{"intermediate_size": 256, "positions": "rope", "rope_fraction": 0.5, "qk_norm": false, "parallel_block": false, "schedule": "wsd", "decay_shape": "linear", "batch_tokens": [16384, 32768, 65536, 131072], "doc_mask": true, "max_steps": 2002, "dataset": "wikipedia_en"}
Each number is 500 + 50 x the weight over its row's rms, rounded and kept within 0 to 999. Layers, rows and columns count from 0. Numbers have three digits each. The size before them is the row's rms in percent of the matrix's.

# layer 11 attention output (transposed), 128x96, rms 0.16, rows 127, columns 0-95
084:463568450517486540453498437494481443575523482573618476569523504483534507563460442503602504539547568542501507580593587418448438540482500474524558485484583487467482522475540447447527510626504569501594435451458493575585496466513514503453479535548594513586531508508508539547549594485557538529
# layer 11 MLP gate, 256x96, rms 0.162, rows 0-47, columns 0-95
093:555546517507463416538496416533489505449440467544546546497508461559556533584493435522464477520521558467550512506519541418470629578457476531480630391484513501422513559415486453519535518607550538450453514460494501434446489443599569529555496503532502491470497530399526535482475457610488446466
103:575517486462491444584546503518457437441519453491527437385503515460567493552460559489599519474372384547447502569558467479509524533565391494503509502538523472410533555490507459487500565483441498495502522464454532551489585524542482464442500459488492435441534465440484419398445505519372453500
091:520512535438543446477554467643483540538528425470605504526448504527546494510479541491469414488470485522528495503562522501579459528537499593485550571464582464436479531494507446470384523452422495594524489568511428505488465486469566507470561617413441480510541531480518600506401459405489523470
099:467511554449484504537484433494509417466465496497613528504625493426507505479528470523556492601488586546480464628536491455540476413587596457538488564512435538537603537392508407517457518454599569492402489482499514482532477476512490575489504495554576467505489493540512557454489526518479449450
101:412514440480501426612536432455491462335513538555500446421543482553486475425522551534490549466538528459445557557517483448477457445443556535479516427475556538429448434474475562509506489427424534465422461495403536583582533505451443526530475538529484476524502456422497500454523568532469453565
107:529453467496422448617426597539488465503494511535524551433513437519534489566460385485469516467515600534538509502506414523606384515453526419507532499485527525556450494544451473518454463579465445475509435447462481463483384549539429527524518397438440475438554479546527560537522549499470456465
095:513466643527579390460509568487526395483573486440510503590477519535432493495503518542532506521464438479526526527438561489602512536471534518551466529545548562481593547488449412525464473632496501477471508444499463367549454478481472475549531596482526604540496490497498498459562505443468483453
092:462502545597544523383514477523572496477476402525587498506467512378474436558524574472557490474497421477467406502559498574509444519489474509574529409518447492421585505521502475458536485493546521420531441465624538509481461469460516460461526485476495457457576518410533474402496583554547464532
098:595462472396500366457526492446523506546432554455487598514546482516477512575481459585461475500429468423403515551558448522453493496434594535569444532506499576520501474483568525520498423392514548362466478563483503501392470471486536497517526463493530555474463529442510522486510478554472549444
107:524549490358649543523483542518419540522488531471538414571535505489461591483469488454505495473461526519452434485490422520494404518515465536504483431481489507436472443476443487501499596512415445554409522566471513537521424520476528474476505495490457603469516458514644469528489434564511546589
102:527399490364575526489494510482492483467472552505556474469578417524426548506528463499564499487302454480474524387478522511485427491527577473540534461495538484470547483499596498501483544463452499489494601543539450552494492593519649540452540512555536496524544500517522477466488500469494566532
092:544550497429490445541458452503488453492458443499520620532511524476522380538415482484419445482403453498576548485509435507551444415518489464626569471498549545545476470490624407595507518533535489498521446511529474445479467517603450532518445543524480462488410507472507396461540487520473549524
092:442487523466444587527467583471516394436451513457512559515504404489577409494460554470513623478511500453495505530495543457502586490489504495575446491553476508511549435557470506475502372528496543427501473455448491486362444499596537482510457514497565562449505488542554541413530486606511548552
105:502474536513534470518588453539465549469503485453432379523453541432497523506497446485529477486495505547583488550572543463430590434483519497500444424366499590505519545527587471505555578454573502468546551382519501449545527497622530441505537459565496477453532438530513398485516516579461535466
105:404525411477471462475482512442452513524496520428600570474449479499498425515483468498407483508452497545545530547527559524482523519477569550547528528490552555507495549558514519413592363486499556497562464533558415500372447460513482514605542528548564451474459540505470527466473488350548510532
101:545535470503550386439549504574360494498529465477489518519456492569657439499482465599547477487468494523499546446487486461491492602492420512461556467442420486571538535530500434517514543575435493363423462505549504475500451499549462560511493430522440509511524562502502559466504462503444495588
108:428506509458554401581564465463535474536513520549452476516490513515513467451535553530560520493487491496414465482432550436431499366369477518561461535559492587447479593524508475492540499465479476494503607499536538437420571422533454455480471504539554484439516459493564534492433490493428542638
093:410537446431431446516546506536524399454465492562469514447523521552537433528492571510522498509497415464430526482585463447488438449428537471501509491538419500442426493507547543511454587549522545568448555503534507510423491447640528497510530583560614482577440475489573467452504599499513532546
098:440502456447515625534408456459403576537594575500504559560458437558441457493503505488455520509464497483566433609510551505514416511537520567480468596543417538565553538535468455418526494518504551516488477555556467442488475424528504596527467549436414511539458556578487448510477503491514491565
102:429524557372448459567614503413361518538538486498558579552532573528439480494458564607477495518550476480434516481513507473550466483518545489427461438479544573498439525544479499539482546505526449600492555489467462433613470451481468558497533500464487432466505478540502525437544572522526584533
098:479462510540520513507527526526415433434499509531458473432452543558451399478515480508529436574468531514492493441535551383465503481576466513507447607456508406482445502582555377474451475523513531546455499439585540506501470550495489584486473475553490463575539418452470443552574426507527450627
094:534492563383580575480555582494499433479605513436479547600495517465538460476441536477400430415519529453553505499519534490496462561501456552529546447580439525505577470525582553484560479435550477466496468497527505431593474513452451498560568508553483559482573436521486434381484507510465540537
086:481530427527438478543542487464467395557597487509513438535530540433527485473458558515455552412577482613610441474605484534415551458502504509536532483573432643441441470536479519531479453516566445475449481571530542472528474493528536487507516504502477482417568526435438526520541571414495480493
108:538507417489504394514579514471566540516526478511444570533428513558555457458555469460425525462424494482516534541516483444482489547480535563543536548516537494488524495604489479486506589541458456571648551560532493483479452516569499396564419484551505631487571505478528521509604523433484471573
097:524487533515430522518545540479492449494475530474433450498457483491619533604520483477424448451484501474575554572538536547484490466588475432514588481451568578464495443472515526581459544475503531572531487436575412513467467611533539479568558412468531479547582539418490546544402552570478524555
093:507515435498516500530488474531476450435550509516603527505455561452603543595534526498465488570553457477507563570490538389541468611424512443476602445540475413474601501456477455514564493515515576605464504556520555457580459502510519469482532568532548569482439532518505530486424527553533443582
099:497500532579499507476592442498458443481429494510571579558457560509493563559504461531476527544481412456574490504482553484506394530529469418523517525467440556491538559436483480525476625623539537420489405487503588347521496536481455538520538498390534490498473524533517472456492515563442465467
105:553481419432529460572499493520428511489581637540585543570540515539469469450484576563399536515405535436399491487476436533461479458548567412547557428497503567550489408458479465495456478551485462562524485505455523548492453506545491424431509487571514526465570506545579526500496517519428442458
113:553450527424597507459568525433440475559500430495612500479510473454418489473503479482545534519470550497443558482523506546382488486490512480507521488590442553447439394526569520514410532414411446541479464568544506477537502523529454460566459488545513651441536466593451526473569480477489517533
098:578490562550511622572486460474492509556612470564481468541523469481436503471472479439543594480489437505493464560432505457388507452464473452495444473572489514532519452545343511477499551479479490490486433393476498451492463492558460490548468513457588471530490451579440488556426539543514546608
100:474458472467523416532417527608505588533479492527523491528548405527450452508505547502467563537429379405540466521485482463530485512564388548443502516504512440443452533548480481552517480545525517503488557451578533552507429469388540439429407427386506503416502563504469453543505484510480564523
092:431528505566512440494545536445485498592504488535521500365476540485500475471465443503456423418487570498460391535505516506462413527542394542495475478482542468490492529597536478485480452536451495485547435438612552510487541558474586573408539434472532511524557462505590447560422479404490440479
099:456505456477495431539544474517498587481460530578460439424425563438477436553441561531463531522520547476434446509502454541478558469492416519469508487523455446582508498504642508538460499514506585434502425496527499553517423391428529543521555497496522435396530521487507550498652517482513411542
095:515494486409605522532496461486555518436447445434483492529564507631541503466516429476512581559544486426433529485537524487536445484457538393491524582416479491421564504620511523479466515542519514495475557460457530513484591537517503446457489479402540545564542544463494412608457482440517558556
100:534519387533412463443521538506536505500514474547456550615459503539547478485467534493516529573463522486460562440463520504462455447571447530534579375645494551485593523483426448479472472472495427469524486493574471471573477484483564536554469464464509496500509483536578473564518600579609452454
107:476501380465511562571482542548541490452537552490544499545536513499538532445534477456519443513495457537529446432525518473601465573441475510559511511498589442440524520533522562522552487558545425586512522485527444537524457337539535486567523440522564420602440484558552426559590499453575500485
100:509475510463631499539508484422441514446484502489478465469469459471447400477501441598492527461559569514503380574543548462520466528519526427410475475495451502450452477560534359513513569451521440557530526494477498578572425496548422454603454455467497482471538486491479470495538505606520590468
097:438469378508482553502522561562392455508556533551537550522526595445528511406527521453516529358534528469545507515524470540495486467476442492530537407568551467590518468559490488492485490471502529522583507433432457592470522499505513485569496501461530387512594469463488520468503544565567577396
108:444468486503592576565516506532413436556508525512488471512537527466496426588503526550451518533538452481452430395479435495519483601482495499480473543519476535464464612479437503433391568554512529510481439626525544433474491557489435484515553480532548500363425549483457547514524481457586561519
102:433462464495514469632482430466468521549534489507590515508481517409469560514536490488536450521477555467522475489489599515589562525478562432524591436491480498530489596510537511521614511428484563529387617391516436466521496481484482519523543502474407405555478555476509468435494482509444426501
094:552504392519574486429537469615559585542465530496524525485501511566542503506507384483450476509448459536524468427536531466531436375409502566472494444578468495515475533539602527526567470472358477511522472511580450468467389521561447490507505506547504531435488490533541468555504578464541495540
096:487455456602459519514478476488562556406463543473445457602510541611575532535513440535450442503532488358445484450552436475555507554516466550575526494529561489491605562528455537460427492556453498554523490464492511495524517500501516349504475493507558529506478486460503480515591471448470462626
109:454444514383496480507525454500487373468536545539573631577486560471594448510450556532535482554506483501490542545578477427526487451508517485508607446565560558518501492471486447529475444459541494439599487520595465555469542515475441637490464480443514467467517553491506528445525518451433491419
099:553431553494530431502494569454634541538629482486519510536574531408535479530501413496511562472505419588452531559386550399487557546444476475574517533559396492503523457448489581444526522504532534462422499441535441536465439573527570479480521470491499528554488562527457499465534501533525463489
105:388506524407494530476451506547534562425486496531513429466525573499414406560438531465600452535442511528480542447594476413445542524555515512542489546504475525436439483612532444486538510456578482670508457431469538437480500484433456503521456476511471575468505506457583558496486501525489499467
100:508464555491545474447460485534439551489531531487597503508550584588615482437569550417473583493521444569565528517541497470518541553504500492539489513430457457510470552464576486373470542507446534408569542503472496517505443438495483464562520494587576552532491492498428475487526511378470519367
124:480470553476595507466520469467554553463500369481530503607465473500569464500368443480499412589508511597504493440482422581540457503458470509522511458495520535464571480502543554515483525519641542404549517425453522570484449486527536537558535473498600502510507478465562566547559519479454517564
103:592493520538580481588545538413481462455471485507501563526492522474506534555449498539507539463460494502446402583470600555478464549533395519573464520482419606526502502530495548515533440480500441542446441490524513417499498454498629503627506485525564611529457429462530535470528563544470565481
# layer 11 MLP up, 256x96, rms 0.152, rows 0-47, columns 0-95
098:505492489540530556598469517439499631491596531532523453592558550511456481500446421462485594524476525542579516459487481480478537466612501517458550574468458443497453519509544563398479436456529572464530511568496489445523488503461544485496540441482565592470405522533434504521553581475478487371
087:528596475433526451457462553475510510465547579480623520466471510462532447579560501448508541464515502536488564482496511485473368385511426443481605510582428377562487513513514484463508460469550455462554537438515557510480444579592511466568474462516466565520501533472512437524526527561549561433
094:453435489465457431537445501539545572488522509525580444503469487582454455492509446516494476534525597511521487443521405506468525566520435430545461552629471632575557552456480514556590429483485593480486537515527503564427455387514493587511485509499483518559506527447402436523490546505467544454
095:434617485533498482515455475479531468447518501431416443438457451461523488533536486564488533413442510503412479512562485521460508402511527527595453426515509486500605444435497578559496550477507494506591440466521439526463392501550506541589498497556452485497545485470631503590447481409515567515
100:463478553490559518515482520500504463466513436543504469515446480529556521548516508384468514513527459625527450547518399546453520498613387442480502517619548485512526571516505461544557518519493498495562555621494502539474552561383467510558458588510550515491522479562549547457462471399457592458
103:529534545459541428528519438489490510500534456549497532413525474635447419522490563517462559490411415413405521516632508486498503436492445538529499427529494462523441592432466472545499526494444382466530567491504470526543523509583463442518550519464514543619480492498531448531545494508515587427
094:655547505484522508439550482505531618585533425409475553526542478525508454657491488476443461527557499495553522492508529540466436493463472533496439516533491510492516517423485539495443554476548619471521485506618549445466459498486491531399543518488456515533465453549615546456510530539566441519
094:460426438463552595415520440432467407506446555483481504490487461509591532474521464598565534432486484476532583509540624525428607461498545485492538431506583509524453514420499505540481429502455489481511516521520459532544452428603551476467491405520468415508520572478543428455539484578548484501
093:555340467428405506437505501575425494523493557415576511442505479498514481484520464426549480461542517599524428461427533511469473532522487490484492547498544544570462498540444515501499512529546478483473347579485488603539525510550507434462508482553510518439474439564415454541602466499495580490
107:493575519497466453563598525527486596447496530452525432517460483492528501552482494477510501543466455524609493529495490476509503643476424572433342500467397507538489497511494492537538482531469438438453407562569456468565476467486568574560497486567490539526484564569601495444547474500516485422
103:539574588603551611498522551454532416478446566558480392540457523423520443498482486420446418417496517506526472562483434462438460553527516494513497437507455545527588506523441524482529532472429485587639469575509469570554531475470493521605510536475492535567502500444482514450510492457490541542
111:548466533518383576548502463513437419522555456474531481466567516557511521573502518474502509550513405482473398467536489520503510545548537537488543499342495395433496494538522512480465428509472564535518513416504542522381555555460534534553472449357538561536521576488493444464494570474535499456
100:506496565404482495548426513607490479544494550473487533505532441510442484542536467513452462591468479500444471473485493525511451654426466465491469488427479616441560488496408479439504445414515493474460538522472505540579492436531576490474568501479358575456500537425533467574543446552516445519
101:510478548487453563569453558524490498483525526431458558527545478561592461577432530371479507550505461518457551491466411527436446538478503512484505532467472481503542486439515469515520466555542507462548515478467457527629507437584558529546581415533450460563522590538396448501519456392527459387
103:573457491532537487461507550494495523519598555545469409468446529454488572484472468399578488431528547460508437526443536496488531484516511458485441511391497465550621572543532544412471497514581451537474473481453471556499495529527536506493466481555447396524551465542599437458664536559504535549
093:521560482512491505476573527486470483523519371495469537325553543479598454539533599522622523418538432495446489579489511523469472580571498457534464493484529441553547489501567516486560474479557488467406487490490481496494426511592437558546498468503445512534438519498487544477532594399548497491
101:402495609442559472478532520523547466470438570498501564514409509529503533511473429536497457482547485548458535470432572489485452463429449537460437630613426472428586424477519626489493475563463543558566494510421463476522426540536520541482468492528538509503504537476459473464475579466528513599
100:504478546559416420505498519624522501602463571452432487538568606531500497539445458453499520483457408465441473433502460477574491446493482504545500507507522559544536530551526525535547596567514482485539477411487532568526420519532529397444609460534467471450434535476435487432400553465508464473
097:490595537441497540381451546546463507456461568467482542481466553506477422606493488519556477537495470500508510388539522465466471587491486511539415457510453436474505471458565507407522477335428553558517462429497519518561456506410540397530487518516528526534472532508439446423518483434501577497
106:492531437543506522520555515432470413510457476478425519472549534449493471499557400567516550509498573413491425513472537468458416487475509502500397519377515561498421546383546458543579587478571518476550549507418485458415525548469451452569470524498569466440464448500506502464399505570466460472
099:486501549547481490552417465507452531511500537570537547451505433487523309470579516503495483563474541441491598489514460551468466443444497552399560546447495596535487484528484497475523533487398650506505508587526558471513531526487421487507466497451518506493463563477497442592506546570521586511
103:576520586488539488543448487454505554539567460491561477464605532482546470550409565469493421551432407522547498446474517469558619512468478480456453455551522456468537409460564505428524568525521431512530518463526518525446453507455475483463504411501366566460479490485508489448362469496475419488
090:488433503488456621461533454560520468531553524452531567520537487588447453498468564443392549551544500509462485507525473498478476472576499442453509548512554528517440522550579526530497450430426419521491550382453587533472561508555513480616509402502551457563451545469523480456481541434620454508
112:492580506407543470463497534540495456563589520561417471538496481482464553502530543472517472585479402421553461488479494492493438552447368448591607536552492520453471533507593544482428584492538496538424390507472495566557512615518463504475472553559483500481486489519492478499493435430461572543
092:517573456543479490553622531427467514450568496572550477545483483534588506477574509507516563475533476465496461446523540527436504523473476443449479493469449581601539423527576555433538497417512541505455565556409524495427477413430477500564540543411546512469429529358479445490540458544487491544
098:489443526605474534521512501604502431401529453469472423433463451569552400480470504508445494557541502496565492463481486485471462495374481483509555485547542446483543477396541438550483446517454507504501445518509411468666403469440490499424573441475489506554570510494505509488503436432484494546
103:503541523546529483495530446449446387438457503502449542374534640459498493605418487465444531499372478452514546544563484529466464601446450431497564505491549533549473524504493595456495529463487483435500493519396441533433435483448469561436499539453496566536515426515513517487431497524523463484
111:488395370500595564504452498507433413421480461469488504413535547508414534471574483513570528500478449482467511489454595504549522412466436494513524437554485462467560490474572463530498455434499557530527551510466437483510558569493498358468509510568514468431436517496503532537482510462361516469
098:450511483452484556444505478467546476440522531493506400502489491579502537523511416585479477564478576482440485520486374459465502472497515501472539453577463555539527499449518556533563542561474510386439581454542522578355564437475509590457520492411454433449491507505548555495466488546625504479
100:460484538469481466407473576482478478471494505504492592483456593440504449529481576548586529475495507531486531472508493402563505507507516467490367439463540510472408532509508538657501446519487470550563547476524428395480425563567540410490577472545397546473536479506448461499577471504539471539
096:546578449518498558568479445404527509435484629482413534489430562524465549429504513507455514535517458530432514453492590430494473540481504491508521561535498514434561523522476506519511526521431474554632502483492429561435415423526406437478445534446486436525495407494468466491430545502398520425
100:524436419397518458453504529551483513483473506513354521433452465504473566528515517454487463541465510371444506552528480424506457387600575454569448531495495472443546515442525503522518431458489445464421492505464405433517430517443400452529465425556454531470477519485552487539549546531543477448
087:502469473563545564487424454545571449447496438488572443411591487517417574475531440456568423440593430579483537491431448441458473556484427483571501428506496521476502622512504468462531544399478500460533553460541409483538515495580502529549549431579541495552546519532463491543452487524483455493
096:570572434608415468455458419421464563593590582541422477466468511498509444498448462544412435526507481511496508551589516493444633488456488520591567515512445482529524548464526508575517495527561486472500492543478475530453448431536404464429422541529533474511438579517507478480506496542561460507
096:521444404527421522470518480404478512490522447551451503482553530487453516540492582479479545464455448451463469478474492488450461537462451455655590461480371467465434535488422472511435527505461595560494496472472536497546466511532570491470471579434467448569591521511586482550567443512557597534
109:607480474507499453563512456523483501552538498445575484605436443536470396539554522462418512474453444462521501579386542493560533503596534515521457460503429502580548615424530468477551485480573573486482524552533497521497473549434487507562467520444560575481415521435474456502416554465508417495
100:502456452611529525539516451466507557484443560529417428519516509473500532548663442457575514504444478552470475479427549497464517533554528436420523572630521479538498505457427455485434506468494487510501516479424416565605484512518460424539528515562440583538506432472432509556557439510497543522
089:481484471542505438495526440611463362534546438463523479552498479491408470508453582452481500602486481555548547520395497442521475487470517459463539599508506506498503575545496537538477566468500509533521548412490499466517530667528457527508439486586477495599521469584416495555550523541476457552
102:422465517497524534599552485526438434460478483423487580410501458600527523587504501515466494570427525545591454498562487537474442519480507527483371497407508512460518394458569562496520533498453476415418511523520502522503574469594541512499571487535451449580453451480389544452474539473485532489
094:548546471502509425602516585518482530470530541439507555436496450539503534498450372552473425499528524404570602512495538425537513485411511478502549472475470552477569424459325425502438495510463535461439473484505539427455508434550533517536565487465510504540559426475462529557481486462471454440
100:455553548513414516468516546470594418534546470439561504561469533494538454369409482608541405490499494569502539435653532544497508380493433463567520511496530505493439577444530546514477485528536454602472564433521471478541551441569436442492514493521532492560474516478519505467486481530497481488
106:485484531530504456505525556464524386447464575460578445464580524473452645548443550480506397494503464479414408464502548520513411423438582485506514578502528474443468470484457491505570508526567499435442403415477536549509548435521480490522504496516467556501418499464558581497449456480475578554
099:505440488535399538461465543433522445468583466539443539505535505525540515492466560422493569547424430475602492434437519542536444558478559523482548492479495385451568400495478509422395544549492558502427439434505551463521523432436486511468564469436449467488455506535482465433554466449497502387
097:487507483439375533505462578503474576501557547540487444546501527479515609500421493525468534525534490485478696476512480478538485481428536568560479421503473548497470411518451498563459487512488393535378475478492505617472520541431444527460510560476500543528498548484607435479498528513469513493
100:511559461545480440522396400500489509445576503500495531460463538589535519539497550500585466491440459461495460441445461499522515438473447477414563460389528500463552477481550572506409533453496498520403420577516479379562470530487536487481511503468375469533452444488493448629461473437480484508
103:511553511511348498508445549569506466602541586479480542530511386473489506539516469492513463499465448491518563526486424525511547513521472583540544563401428523443557569589553473530422541520496532461494468517513529415542483493503424578490395531465464467463514484547523552513433617602510509462
108:532415522502432542516547439501503434466514560374519497422508487569466429484495492507486575374517423450486481426564486453505490621578492477512495471582481430513508470490530474404521541515444449482432512497456534415481503430394475530508531399512549482442480507458373517489545509496474466432
102:446540560438440526517514572457396547463409509536471428540570498614515494484554442506478493405603474464484443388567475500532464521498440572503489495544465523568557459428525495509523541470553524533431459510471593511514533498482539554525507488394436558596440488461456479540560498567430529564
# layer 11 MLP down (transposed), 256x96, rms 0.154, rows 0-47, columns 0-95
094:484573546504560424417506577483492543539557552510403467439481445368508507424562579494582515439505395542545508506541464511412500466518459446525455517415497448416517484500467483588499512513493476550567473525499504455574510514532430495489610545505640524520480481533425487483526477414481504541
095:512519602473516451485510472517430501409529528456408472566504467550496493517511510538642425491426572490542486483525541505464546505499445513487511468467441510496577545627455536469513508468505509521415377565532513577549426480578491478449538433380533477465433466410441516532567496551438511520
090:520497514514547456509538496495443498556465509529467522505596471452550538620573545468528440508444454459454502481509528416543470443517534522488548475402469589496481519523518529498341522476559448606582543541456412510546469550435465477459566526464502504540546528544596603619494494580511521500
098:579519520451514547439453528578585432538475492507527527511473592510463492514475468486573502507530532461582549545529486463505450493588502509460484448431449550537483487559538457482372391454462473489407609518545464548539517378406518517504515519496476436445500498490424537479559595377542505480
098:461552539616476486492493534503480470409506396530532513474508522572556552439477490507494543506526452533503516483500541466543472534522431495588442568484604540389462452547456430541492460421395449551456430558472488463567488452384492501504439506540477533408612512465452524530546416540482517436
098:575492545467591433540543481464510482459455489557513614527503487464502521510545501500501471563520619500512441457456468489571498582513465428490460442475441499465471415565497437380434443586483379513498485505473521540542503476460504497469534436592577502528508551507479486619565605569513564478
093:541537443416541534590490519440544553482470407531527489480550445534462625503519413541484491468478512497431563490509570549485484473509538523498509449531469525460473451579625477493521449427571430542508552496461563474401552571495549433500401501535480499513529415503420512504466401543603519436
101:565497436563359510483476464540466481554476527518461481505547348595462609503458529546491533491429489484502487488509551490475541432523477574499600494476514515408513427430554528501592502544544463480484475554533512465462551393544482479569503421526469489522551468517519423390425510542522441465
095:555434550549545526620511480469513510490493461494400440432525455494565428480487504567494537518550467454585451519588576551609575461580528436512504433501542513474524536530471492544553551476463432601516551454507447483550455491607487534421627510463551482573549481539518481510545552470497444538
117:530486461533496508532473613513455489436465513390527392490418395490521500515443500484514558528541558520443489499540458343447568429555517478532540456503571584479556451432473466456475480490545431555450508528532515486486526575554604501461498458378438479511574439477536512461473459464539508457
089:495572490465384560553538646509560459484510448444579468492471434490423545469493501490548503478472531512549429565502492459541523445536530466528423487535537454489526485537471459550459507489533482429478602532446461547404512607511517417486403372463462516534557528410484559497568510460490441530
120:520500537525538418500370414557477508583518392551538496435511458637447579557513503460521546526523548447517458480544530494461505473481411616514485503473492446524473519452447501441494507532531493458450596506393487490500470580467541464473503504369557531482485566524478471550599474498441524453
099:578544610633503516465311456585454491497521484450480473455530527502512489427590458461513501525449487433563391483530512502611448474496494541558502497518497533518501461544513540464520567564534506490544653447523518481524507470497506534436562500493477538527565544536486559493449483439478554501
114:571582404457430552525500576532485550522497494472494539433516510525578458537417502612594517528518472494553527444462461459504439544505466462468506491437498492498450534421483440465540396568522431531415457349549494484564470532485526501501550441494480446493570476456440511501536424628478463534
107:416561456497433518532462516526594506457420413513504540442464446577482487458462570533428446543479476561533502516525583528476572472449530538469550495491521478366473517494510493470491432507557522516468522500562523524454375431455459476545501454575449493509496599455504525503378545351552509498
099:514500525471470536524494441485572527513613527446547463468546465512390494539488524431408538434523448548521540426417536492541484441560496512485447446512498430472423595475459554587513533427489529469538549481477476535580572490472570482408490561530417448470550479566451512516578538530529401389
103:516459478443567452591539429424538491478521525560473550530553549440625602504375521495562465444524503476445486547493497451539509421474501536471465528479491481641481573496438476479560557423443470439446461515576405446452504476468440490510476477447500477394468457408494524491489455489540536506
108:564476507465557483548458588554478505446419488559542431490498613502446475502513603555462582522503467511440503512546558525465486518351504591498515490469603624511464472577482518521463534479558492509477463503448518585515603447540440501468462510572436502543509529516528521442489614554516444475
094:629521470507573466557457434501516528550569462459477522511505522533499510399512515554447513612467360481544508392461531516483507534562581458480465517406532462540429420468476480572398530476543415582513520578437478628504456487478519550548514457507497563496455486496483470468515481545522526522
105:415512509511453472549549510499550523530534432536424520624531484492529533526599502559533480406515451546555454406503499491520331587519411514626613526473494456449524449577469531455481505540499527531497482455571476451466516539479505566516532525591471532465508497519449507593496479537554498466
104:544478508445532470389552574426561480423489437497557537480515554487493552481502476515548539463540436532526456463485463461546485493556364489483390520571489439465502522527514468450472502578462578544508550483398527389507436494383523448447507625489481476512451466548523423481478402467503474536
100:468560426411506492477588482546512440463454566510527566397499448473444487536524450482488507538527515514515517576458459551540587455451482506557414505551443511464462543462503480523485527416407410513469425523547514492454493470563548559513441444510569413556568530576619591450489545539568571475
098:547502572506464503473571431533468494646631465537448440448488520452583478486537557422494542451554465499529550457489485603532468554521462616544583409467423515475468446565493466559504489494526461491434487595470465496477414516461475498562403465529491453417462476458497490536441520458493499475
108:454544460407524564423491538484573504536484527462557402472483546489499409501535503504541511549507488547482458478521465451516488409393456471472486518520526497451491562496469441590509420535521432449386588426446468402601500475410484547546452476479593501508462543575512449415437531489465510573
102:514575504622529551543358408516506458514435592562500541455533467512537490445566525504490540560495396556469519429496513520508492510480472450435553495501400459483537509532585474540484454536520506499535473598557464484458566473451434419586521471491563509398507530446464520466410463507596479523
093:431377431511487528472418501578549467490501553444479502505468424419488527432465501516477420576489530505502575610538591514520356472491632527525502528537502509505410484474508563461463448504492520489623578493458457515536572516483481504464527528531536478534455424583467541504525510498563510572
106:573457516399650525582499446581529484537442516571437444576586455498507402508494500524596424492514461426431502478505497508566514576538436430524465495485434489543486389555550509549472508483502443542550486514581508531544502499498546431472441513514444517545482533433487540428526442554473478573
103:436480542606455557518542468504525509440496522469523512497569509513409597400538453644462548577545592469461496489504508552500515517533434449544508479425553479464482474479511506621518534559519461441530491484560530499547454508568472464496497610477608553463576500464568518602509530437483562526
110:511486520492494516531576461471483664557504439536589501399585455483494476427479445502499508450497579463545495510555510526457560417508508475537415545516480435483427481472486538470496479458446444543503457544526546454598519553464402435597513505524534592555606467560526530422520438472568488512
096:520453468462531496552497391438504559497451441622521495528495490507523517520535532460496430568571464546580496518497538513444564397520579444505519549572519511514505555438444487528483474536500545504509468458423561522635488448439426548574438536575507531642501441541525497490423418458438494498
090:511590523596457475473520529421554526482535554552555466491460591448465524501522478541539518342560536578442502521555490538477569569396564468534470410433501469542531408519557444483508493457485473494556480509406488464565553533505467548500418518533459523496438427522559462493558479509528573404
097:473468489443474598509525505564515476549520471507487511560481482479486466524464548517495589557479539552408434479520510506513493525511470527470613504485437473609540485618552548457500474438517399588482658612565444473457482463452524522511454554427549574505472498506508526546542531608433551500
102:450502439548545500453523532611464543602473644457522570506524479577529543522484482438502441448645536534511455484517510541588514500447567533574537513453463429486458432487534532446543504489439512429567451577522486513451423464470508500551478506533445455524525580421428504546464566482533449448
097:495437449569463445453472519460574433506551510433604543548570490459539500511628466525546513444480587586494454477496472543415540472477542631525540437499497523472508506478526563415540483555516539466471452449481473544441490429426569445451484451571516499413520603509484447463453452548533485570
101:504489515448505517511429567499505488477404495530543467543491519577492480448479602540570487450528548474496434510542498412509556487434449566391470433593525499524556539559483444532560557487496487472591470526529502483501452382641483469488506608591521623533536547523518492479465506419549509537
108:481496524412532475510498510500446468458414521487509429581555551520551435457488499530436517504479461557470631584503543445504568542464533439524450385479543474552498546576508447395608488386508496503401527474538486547447445493467474534472531472504470613564505568415503525428514464539485544482
108:469555488471586457571489514417421484558544556523490452456511514522434403574471597541555430462454498479468547489510525465516466464516489529556533453363485508496525576567653555488511448521469471551433519454554449532441497492491521400446550478512584463461380494489503525520429568486472478490
096:454545411520516461592468445438485468452483543487517503508501555514516565511497449534500470445358581450495513565503456522463514491462480369488554472450551529522536475456513509543518483502364533482615423481487541483512423477538583569478460509521435480396498459538466502515353449527466543549
100:501429519474492480484515499537518444469541484512532494504498548484571522373574579442493469503512427499425455539542547488418503522451506452467544536593416445528485426440432537558483518507484515604515549477500515504589487534449595531480461479498640582524594438442491485519409535613561491468
096:541468491589503516546451396518485458512513481531586552512515540589511566586509416545532529506665528497385514582514460500525469588442413431480548507492458422510501500420487454463495554473493550460365473505494491461468573525525455496435471532547499511516505504555515486466517616472482443538
107:491502399459516512517517552454501474503416447514519440542597442486399657511528473513432509588473508562500542541497520547497396464543476513517523473475418445468486517466467541437486541442487468567415512434450485570526461539431529498506511519456601472460481513471502523423393399544568420491
105:542514502451516558449495607547502463503586431524525574483396600486474502602546565478486568475572557549532469516570544494545542492459542437489535486471459481468434458504466545522446506570496457553480535437421636484551426477508490562502443577544497452552512487657558473483504468488490462529
106:533528504439402517520472551447590469506460559516477497540484522486451457518505542471481559510562510544515474452582421497437572502433523491527505494491548586473503440525513504595497486632629480470456572502522498428449560500479468505528518423460420559562478468368535418526601484549427547456
097:522533546496467388553533552527474444479487528460660574567591468489530446551534398474578515540448507596492573537495472434468508517401453515571462438468476466471436471468468480541578551543574532510520459433454510554544532441549463502468452587472583536522491439441462554530462493540520518521
093:484548497593488436469633511440369488534496539499544465587509498462545482510505535498468471513506576558579526471488506491566524481469492539403455517478605516511445538398537459486491503467516552501568491498523470675534392580513518517417458522494559465489533509476455442536483495541479491605
105:468546530521534531481480458489480553499498451593545425436508473548453485470560488532417521567499549432481430520509476479499570484456496408535450425541562581513456472454518560496586551512497484495457558482492517581494550414576510403654468490549501562504504500441496442409636485493532430444
109:486511526491509503384464502508526520449455450497425537489465471492468493565451510490424461488536498520572476525517432542539522504494429490531406509434476477431513510476531656628457459378544533469586461403498449580417445510496524436549580502483544488518552421505562502584535468534469482579
099:527478524447491486613454443475498422560536477514480609470409461441447561456481576523541510491378521494571463490451521400474396554510612479462486587470499461502538480457522487580468564487586487559547513459448481438594443541458472491477515527483463499483469446493492485517455461484642485474